Weights of a small transformer language model.
Training: a variant of Muon for these matrices, 663M tokens, 5056 steps.
Each number is 128 + 32 x the weight over its row's rms, rounded and kept within 0 to 255. Layers, rows and columns count from 0. Numbers have three digits each. The size before them is the row's rms in percent of the matrix's.

# down: layer 9 MLP down (transposed), 768x224, rms 0.0751, rows 241-259, columns 112-223
# gate: layer 9 MLP gate, 768x224, rms 0.0761, rows 242-260, columns 112-223
# up: layer 9 MLP up, 768x224, rms 0.0814, rows 242-259, columns 112-223
down241 105:114111074141135161137142135113167148087122129128128133135093140182079108093171102160100142112081092089103152090071094123075141097120146116068147115190150125094106131094082101144087083063166143047099190148196128146093101098138095141146101138137165170083160150144099155134161139144190171083148150194131118172058077089163100126143173083126
gate242 097:152149144073154158156125133161156126096087162151118159104116073115110141141100164081125105086231163115088112172101030099147061097090116107153136126108110140157131148125121158115059134125128184098163158150092102127091154108163126091113065069144114187155107102144097172132159171099089108115160079111165150090154139138155143137117152119103
up242 102:098117126156147129136126168148128146109121110110127160148111058110138137131137125064182156066141096145109099137123104150146110134088141105147134154159152120145084151156076091101149167111080176090133153181118095098103180134149105149108077143183129095108102112175128171141156157117085078138174137106132144099143111139125131085139121093164
down242 106:150132119118129076133132105128169191147106130105133164095069162085118106143117135127145119113151128079113044155127115149104122107077060052122109100113112125154101123103115106137158152137174083149143123123140094219126117158127091115130129134106203119126111136108125107177090117164135153011114108090190137083117109113138153136129105092129
gate243 099:154115153098079160083093137125159113149127185136120126111139120130101113087161099154156113187173199088117170122124157136149129185163169150148126127116112096204126186107175142122082141132137109198178200136118150152137121083083121117070125080055142145128113111086098100117101120101081138145141121171141140129060104171143137213184131095160
up243 094:147101136114106059124147141142139160104073132085068148129113179118153023162111126131141146158089135149096100162128176147176127119138085139125130141140127138196109139085096096108131097094108097110078151133136136094155128071081092097134072063108131157128128143094107102151116080120132111113130162169070152089126196091154085197114129099153
down243 103:115136137114173148109173104143104200151126103160181118112094143104104142096054132117148099110057137135109121154080109203101101100132129116082154105149132064083067058136116186139099094137135138112139051136158120128155119167089155081155129144126126084128150155190102087177164116165163168135122160159154076069134135153092139095123109130155
gate244 096:132143120147109164180131145125142183024159158071073115170099088115086140104080120088130131181085098159145114170130105119198153112105128107142103105133123068156144135138143116103112070117101144088162134109168120149128134111116160204121077147149094124129124078092155117150106089116095121138156109170126086147106099096111119147159048154149
up244 093:103081167221157097140130107119153157089072111156152127109115079172127114146097092102083131125095130079015142175145121117128075111157097150166100083139140101127133116132113110149114068156170082211178139128105153166141114135088094081132109148177123136092127138123081123125135141100118130171102176157171163101098112174152133140124129122168
down244 099:108101117156109180094079120099137184099138129144166115174079135113144111128133104095130131106085142144142190143064094105091135117074077122077131146119110130174097150167116130127119179072142120139133092121168151105164144144133161153078139107143127102142091203166115145121148166097159206148109149094136126057139157163109158110146028073173
gate245 102:124196135130182156134114129120107141098171074144170177157189082099104115135081114101190142154128136126205134149128126154160182172164155152134118105119154129184141114170115103127180094141132071126122130143155119086076105164130143135155127126069167130174101141123089107144147147129182120116154148208133128178111103123138113164073105102139
up245 101:102142167164169136148172152114158114138086141095079147038104147154160067139067169092131157157134146143186112180099120118044169166154141137116171125077084144131173103178201116131144156124154125117121105129174105121177149152107100103132144143117090150134161139115151144086043125101158108147127095122148119063205135093168108158147154152100
down245 107:151146181141166166097132059113168147108107145072132141116118059150182134074110159112119104119135051134097187125112109151017128163136179147096099108118107095185158113121145152092101084127127140171160185151095123160192152117092134112110091061139134137129121145118157121162140188094133148139131125120144141124170153128135168101121057091190
gate246 103:136134162161166127124099105124141178136124167122125132170174185127180103085123138134147129102091139099150117114127154107118160103191093105163116131112193151090105095166129141171137131112173127085113138098103146157082156086118164143112053111138155133098103133152161117141107206104086140110103156102092111154073139120067105087155153111037
up246 103:139136172128102114136172172125148125067112099119122147138115070214086145184097095112097164127112165166131166116060091132125148115146142120150158164093141101115094134145173150103155098151153070118034118156124112144128150125125135122192096099169211103102188114116114096095107162160118154159149120133133164120166159114084067195123153124098
down246 105:173106107087144120115086147085109201057120126092112157133104133116177112125068160189119115125118150137102161134170142136135160139135132093127119141097124100173137096084149057143139087144187092116109116146119151116133124154120093104139139132110112103163147112149152138122149156130098158152136174127102111129097123203169096106093096112100
gate247 099:119083147138122096145126103116185151137107164122168134107182172102142121157126155103132154199162145125149147107160100107142140114116181091172142130095139151173118149146145135141100102131146186136111167082077116190115123151087165089176154152172183161122067183092137111104096162164148113115186108227154089129110179123113119181135108171158
up247 099:090184117082076093123100083148130074097079125101141149147130101121136072127121125086099078092094150116121184137133120121083102172103127143126150096130110173181179133170196144143117134091184117141072159128150106158131125148087124139126125161119104084150127126050178071126103131102111140162101085110067099108099154159101098162157123115077
down247 104:132156137138175106114112181076079184115093151142114179145152122163094085089128105087083124093165127106116087151070111080125139123144125156059168160129051166141094153136123155088098169149139148160122114145104169082127149155121117151135113109092189125098100082090148154114103086122122102147156085095055109100155189132089096115152129128139
gate248 103:137203123094184126154129124122144158107118127123184110190122098108105115144097132088154154136094143137147113123144117120073199108127111147163107170085125102163195084153122099097174180209116131165134083157077125142146089127133159121177126140167193177076109132104174197112123135181145132089127142145120052089181151100107133055149080128158
up248 107:153149132148066133141187153095128092101131084140093169090172116132185119109141132122134140157120151175127182158179140152164130083122117166141110103166129129095144115146144093089100115181104177140195105145177117120137129113093119166075190102114186190126159151121174143177112183159157136166107111094130125180111156122163178184153117080100
down248 110:168110157120143096170151163098113128197093113156136204162099134170084181114115100083145139100103108119110137121175109117121135120139172080140102163126133127090109112092175160125107070124155137177130121154128129148139147122143115158139209191122102127140124116107086098132139123128130118110113167127092139201156127114123072159123188138110
gate249 106:144131063121138078070182174130129130123150132124094129159113170149113149141099116156116128112120172149124080109112171122122073107128183102100106105172180160100163103141110083111159148120090146120137096116127192116105132072101097109155164105125163134152171154095140079108133070147153171115135172142144130114143207142153162186122131098110
up249 103:155088142102099112140104136140114122118061121136128157116141148104121137125117131142131218146088180101061076136092149105056076143159118163099116130140163171139139094107140144108118096137116184087080153126210068104139125133070180119163178124100130091124132122140136119138133130144097134120131127124082206161143148166098192176197115109161
down249 103:132090130143138130125142141150129127104072114081134117059125098111154102088145143092094135139143104157077106145145083069122141144083100159132077152139167109141125111104086164162129109152091169151099179110189157131128113137133147126149140203088131129095161104143119122130139123210090149148148143132142102112152209184085195120137195120059
gate250 082:112132139161054125132152115101151085126127082119169162104104131111019177067111131173129105075077154143162133184121132135150136127165106120054135148220154091097123114159147136107065125140168147156121130199096116188091076148149137097121164139090131122114099073182187100141100207170126145108099070136119119162092131126184101102135152142140
up250 085:166149058108086121141117113080118132078152129116096101159121155111188131081136094080085162128188150075096085194148198194141085154045133117081111158196144102074200182150113099122117142160103092098160121079088133135086134117145143105131173125141095103109154137147151142130134141145167148120099087144117125059089101129082095128148124161135
down250 083:060109106120101138164082096203126189150084133104068102152091109094062154120116165113105103127076140144100149194162124051118145149121106117137109133086127109121099122118150096164135084116171148112144089117159102182155079137100079129064131116109184128139122137145142155070114069140133120192132172212191142111224107117145169128121158098104
gate251 102:115139124147107136093131162108125129073147120113128124100139100072172183153171102119141123124130170141049142114173145135160082125137157184162139105121122101145173114113144103052156135105101093108142091160119157120119126099197141094193088087123110178072159169146109201163090102156126121063145141216091124097177137146126123081137120130158
up251 103:139098122121136115104104153159097135094060114116171120128119216125104129097182169142134136148117165127153169124088152153128151168122142074144146130127131139102187159130148163134117057151133124091117152143119155115155161093137181115112124110172114136158122153120133114074143114168217154192113074134140182119155091195162136159080119122101
down251 104:155140108122106097193172078115129050174082133124074124088099104069129141083133146122127070133118142102118124130183126104121164111108153074115098128149194125134099119103193048137129097116149130124097170158089088138128144144121090115089125089122104179137076222092123106130164141119114117155109158170123151118165069066098131050120080104176
gate252 106:128081046078103159193219087102123154083160151159129167098120039094112193148150159151167097153142110075129173075144117112115106183152183105138116086096107108109111169134139165135151147157130139095134138104113151081149074148115063113115146134151092115128127125087143117072139068127096121192120093139104123131067148191102180135154114144127
up252 103:099146192146179132084138127096094167141087058115172155189059116102119101163115183131105089120156090083134129128126143185169186169073136138199138124122133122088102180163154149115100118168126214089141085175154127085131136184132130116096172164132139127103158121186135080139131077157131171083069148151089100144122127154115181158091092111194
down252 102:098181108154114170087146116208114120118109129136097089119146080115176153196093111161108133142129135146157076128193122110105136049113110151101117087138090149123123175197113122123130133187133160091078146115126114122142068162149141121162145122159137068125167157093144149121131109065141110105168113153151142084164155111122178153135120116145
gate253 106:115178105124128079135138098164157074126100145118104081084082142127111190097147115095209139125105116156128173143096094123141190103166136108114132173171070138118126174154162161084096162114114162163081157073115117164116152152157125117108103160122178133049153171108111163157139101083053132153137038137124205151146169073118200147111105153128
up253 101:104184164100141092090122089139142142092167123129178097155128150103174112132130102100132103166078082147114165077128134082147113172125148060184123087129124067123122159121151101150117130174134078152120125167161117107102068164164130124145111191192142112086156154120119201159086096166084113137177170183140081129115159125172171107095122127133
down253 095:115152123106173074169148158073159033060106109160102171096075160143189088114163121115102109130140047132160120174109096163109110102198130145122018171087091132144083159116121095134125127127161147077070108116175135108092164112164117142155124111120147164106084085120123104112088155132151142176064141128113159125145079134136144147078135119084
gate254 100:124099104103182130130136114131154152130093109104151204161101137125074128149112155159141124147152154153117101144167129111141097049089159078124119205116154105186093095161097141174086127099108170146162062114166198105097108157110137157106143150125140097140123210165083120188124102109153096147106148067125108178156109159103186111089129164138
up254 102:110159109159174106187028131135081100106122132136146137105085131148122113115216112155163105088099102161052143109159125094128173178137152170156115073093155107033136110158138113136090181068105125139181076163134104089150048153084158147058098137107152099138085154211116126099097102095139094137112091103155154146144132185105108082065110151131
down254 099:140137125136129091152112080168116138156060129115122087081053172143113130146171095089134109092197113055101144092151116159115112085123127122131103168097116131105119136190078137133144167125079102163122102088098169104122128119119184176103143113142093210130135102150158118137151122080088089140093136090159123151090133096162141084120150117112
gate255 100:133142137172129118167177131165129171067166168125125107117145120130147128147099084116118090099121126146110097085168120152151125162144104142137120108148070104135129096109137124181117079120133098161062128103145098077114095064125125118145130143162162133088162195138029113153100152137125173133132144146145116126125165146154091114119154037133
up255 096:061093117120108143156160190139130153142098133149100155157178129162108124127105104151087085135139083131091124106057155150099126108192084092166112201161123134185112155120105156181162090188177089099151114154178126101122125140094145129190135075131110070121184149161144140142114121185156076181134144122163145127138115152119162136129131173231
down255 106:197114158134127097146140113171170145092146130083116057062176180144124128148149156076109127114089088156108121164109155148121140130136114113132074168099152123140155079142080168103112127115114167130129154105183162168096114189124146130153192143152163153169089145183085110192108203066113062133111109111135157106102123129137147126113170089151
gate256 090:125133168106137069105093159143155124123152102128154134104123165139146119096107121167114145097111114126115134164117095109116137073154050152110134144120124124086082093073163108232169113162105136086119148180093145180094154117150150137108156127096097109121092144195092102117102096119122134118161059130107085127141151089165129095172188163169
up256 092:162188187135184068122045110160130144120115106158145119099119145111103072121091138140079156129087143110155126148138168099162114159133170113156090085067117072150117177097123182116136156151197166145095089127075121190185150101108118118145085124180161115106171114127147178093109134162140098124092086143203170149147086139138138163116113145097
down256 097:114074115107100173179144088103097112133119088125123128102072120133171168178141086118097023126133129183156160110169118082116128126107150139143151111133141143104155112160093085142088147151083109140109140080141107098137062136179108142117191150149110093107113122085136069136108108108095133123131094113112129140069159131136122131075077149123
gate257 091:150211129148088092125103133158118164116166133137126092118142113111139185121155106129073135101132127147184177174134154130081066121173156131142181085103077069091143098117090127167085082138104105182158175108086100142166154094099105133084126116128175077091104085176127178153098087103084097119124170133104122121073173132146176120159053174103
up257 099:120105149086094163130192137131142112154152098118090129115144117164050108205158088146122187146146135078099114094090154145107128098103099115087142185166161136121119142097142083132189157108102145100099151102156115121132096149162112116215129124121085182082122053072140126134169177168173115118129164048162075088096126121112139138119144122119
down257 095:148111132103109113139120127194151103082087103138136162061157158158138104161163147112139106156120170154120061086119129186153146143181107159131152237119142144077131130167167149112184153119165132146144134086091084096149120100179114114134170129151088100102129176140118166187157201188096095118093124093114123099142159144166139189125123106090
gate258 100:138124092114110157123133053151146071138224081083119145109166138130110183213136109112119135158187122110130109198071086134125104080131124119073111172109110100142083097082122115123228183112102105156139117115090106118084136176134116117090125114091125170126167156124128102130125146147129183201209147098100107147103118082200110113120137124140
up258 098:117087090102126102134132131094140152172157096172108165145054161127111200165088140152175105133100156113144043133166132089168070112137145134164129177137140178146126114146099137158110162082099152177107086109145136128115107111089148139121163134099167080140181148164171148114171120130170152090148122148119101112164108109153122171177108169198
down258 098:083148206124165108149132141220095073193097128194154171082183097099138123103121123091108150125095123134135138152180080130117136124118174114197196091096082122170144126082105111136067139121124112108124142146133140156146088113111105186184128155154064112096095113097176079144132159094144085122104103060097127178117149104140113111114116099185
gate259 106:126133090115116110092063189152208143124126110186154130055113132131136127104105113058067082131195154170100174138092148081128158137132129149165173103142098172174131147146151129137132101165190162139142118163111115113121129209148122143128112104155076150102121147129093103103167153090140106149137109142086141255052153123125152084123122129131
up259 102:103096162159141158132141091106150158093105084146149140115133164172128126168140098089090120077070194110175128072093122059139088123098167103104130120069127099157102113144179156110168135096185163148102124102127147161090144146073095076140193121205131109128117096124143066112063084190096105108137110109136090124110103119156191148138232129054
down259 101:118160128105118114148163136126070122144157089137112161129187180133158125102097151118151119110097160146112032141059078123201125161076145119156093158079077121121206082133110132115165120124065144128128123160158164167189165154149132114199125091166106108130131086089117113129139122121119136160151086038115132095108055167132077090157109089075
gate260 067:125075138216120090124135105133132146118085073153115182157115107126132111199124150137092127149118123058161164092139155156094089130143083138117082143136167102118165136131119079134120162105120103149107120176173191077158148122138186163138130071094108153091158142136114118097118104083172099098164078095155149186108095069157188141150059119088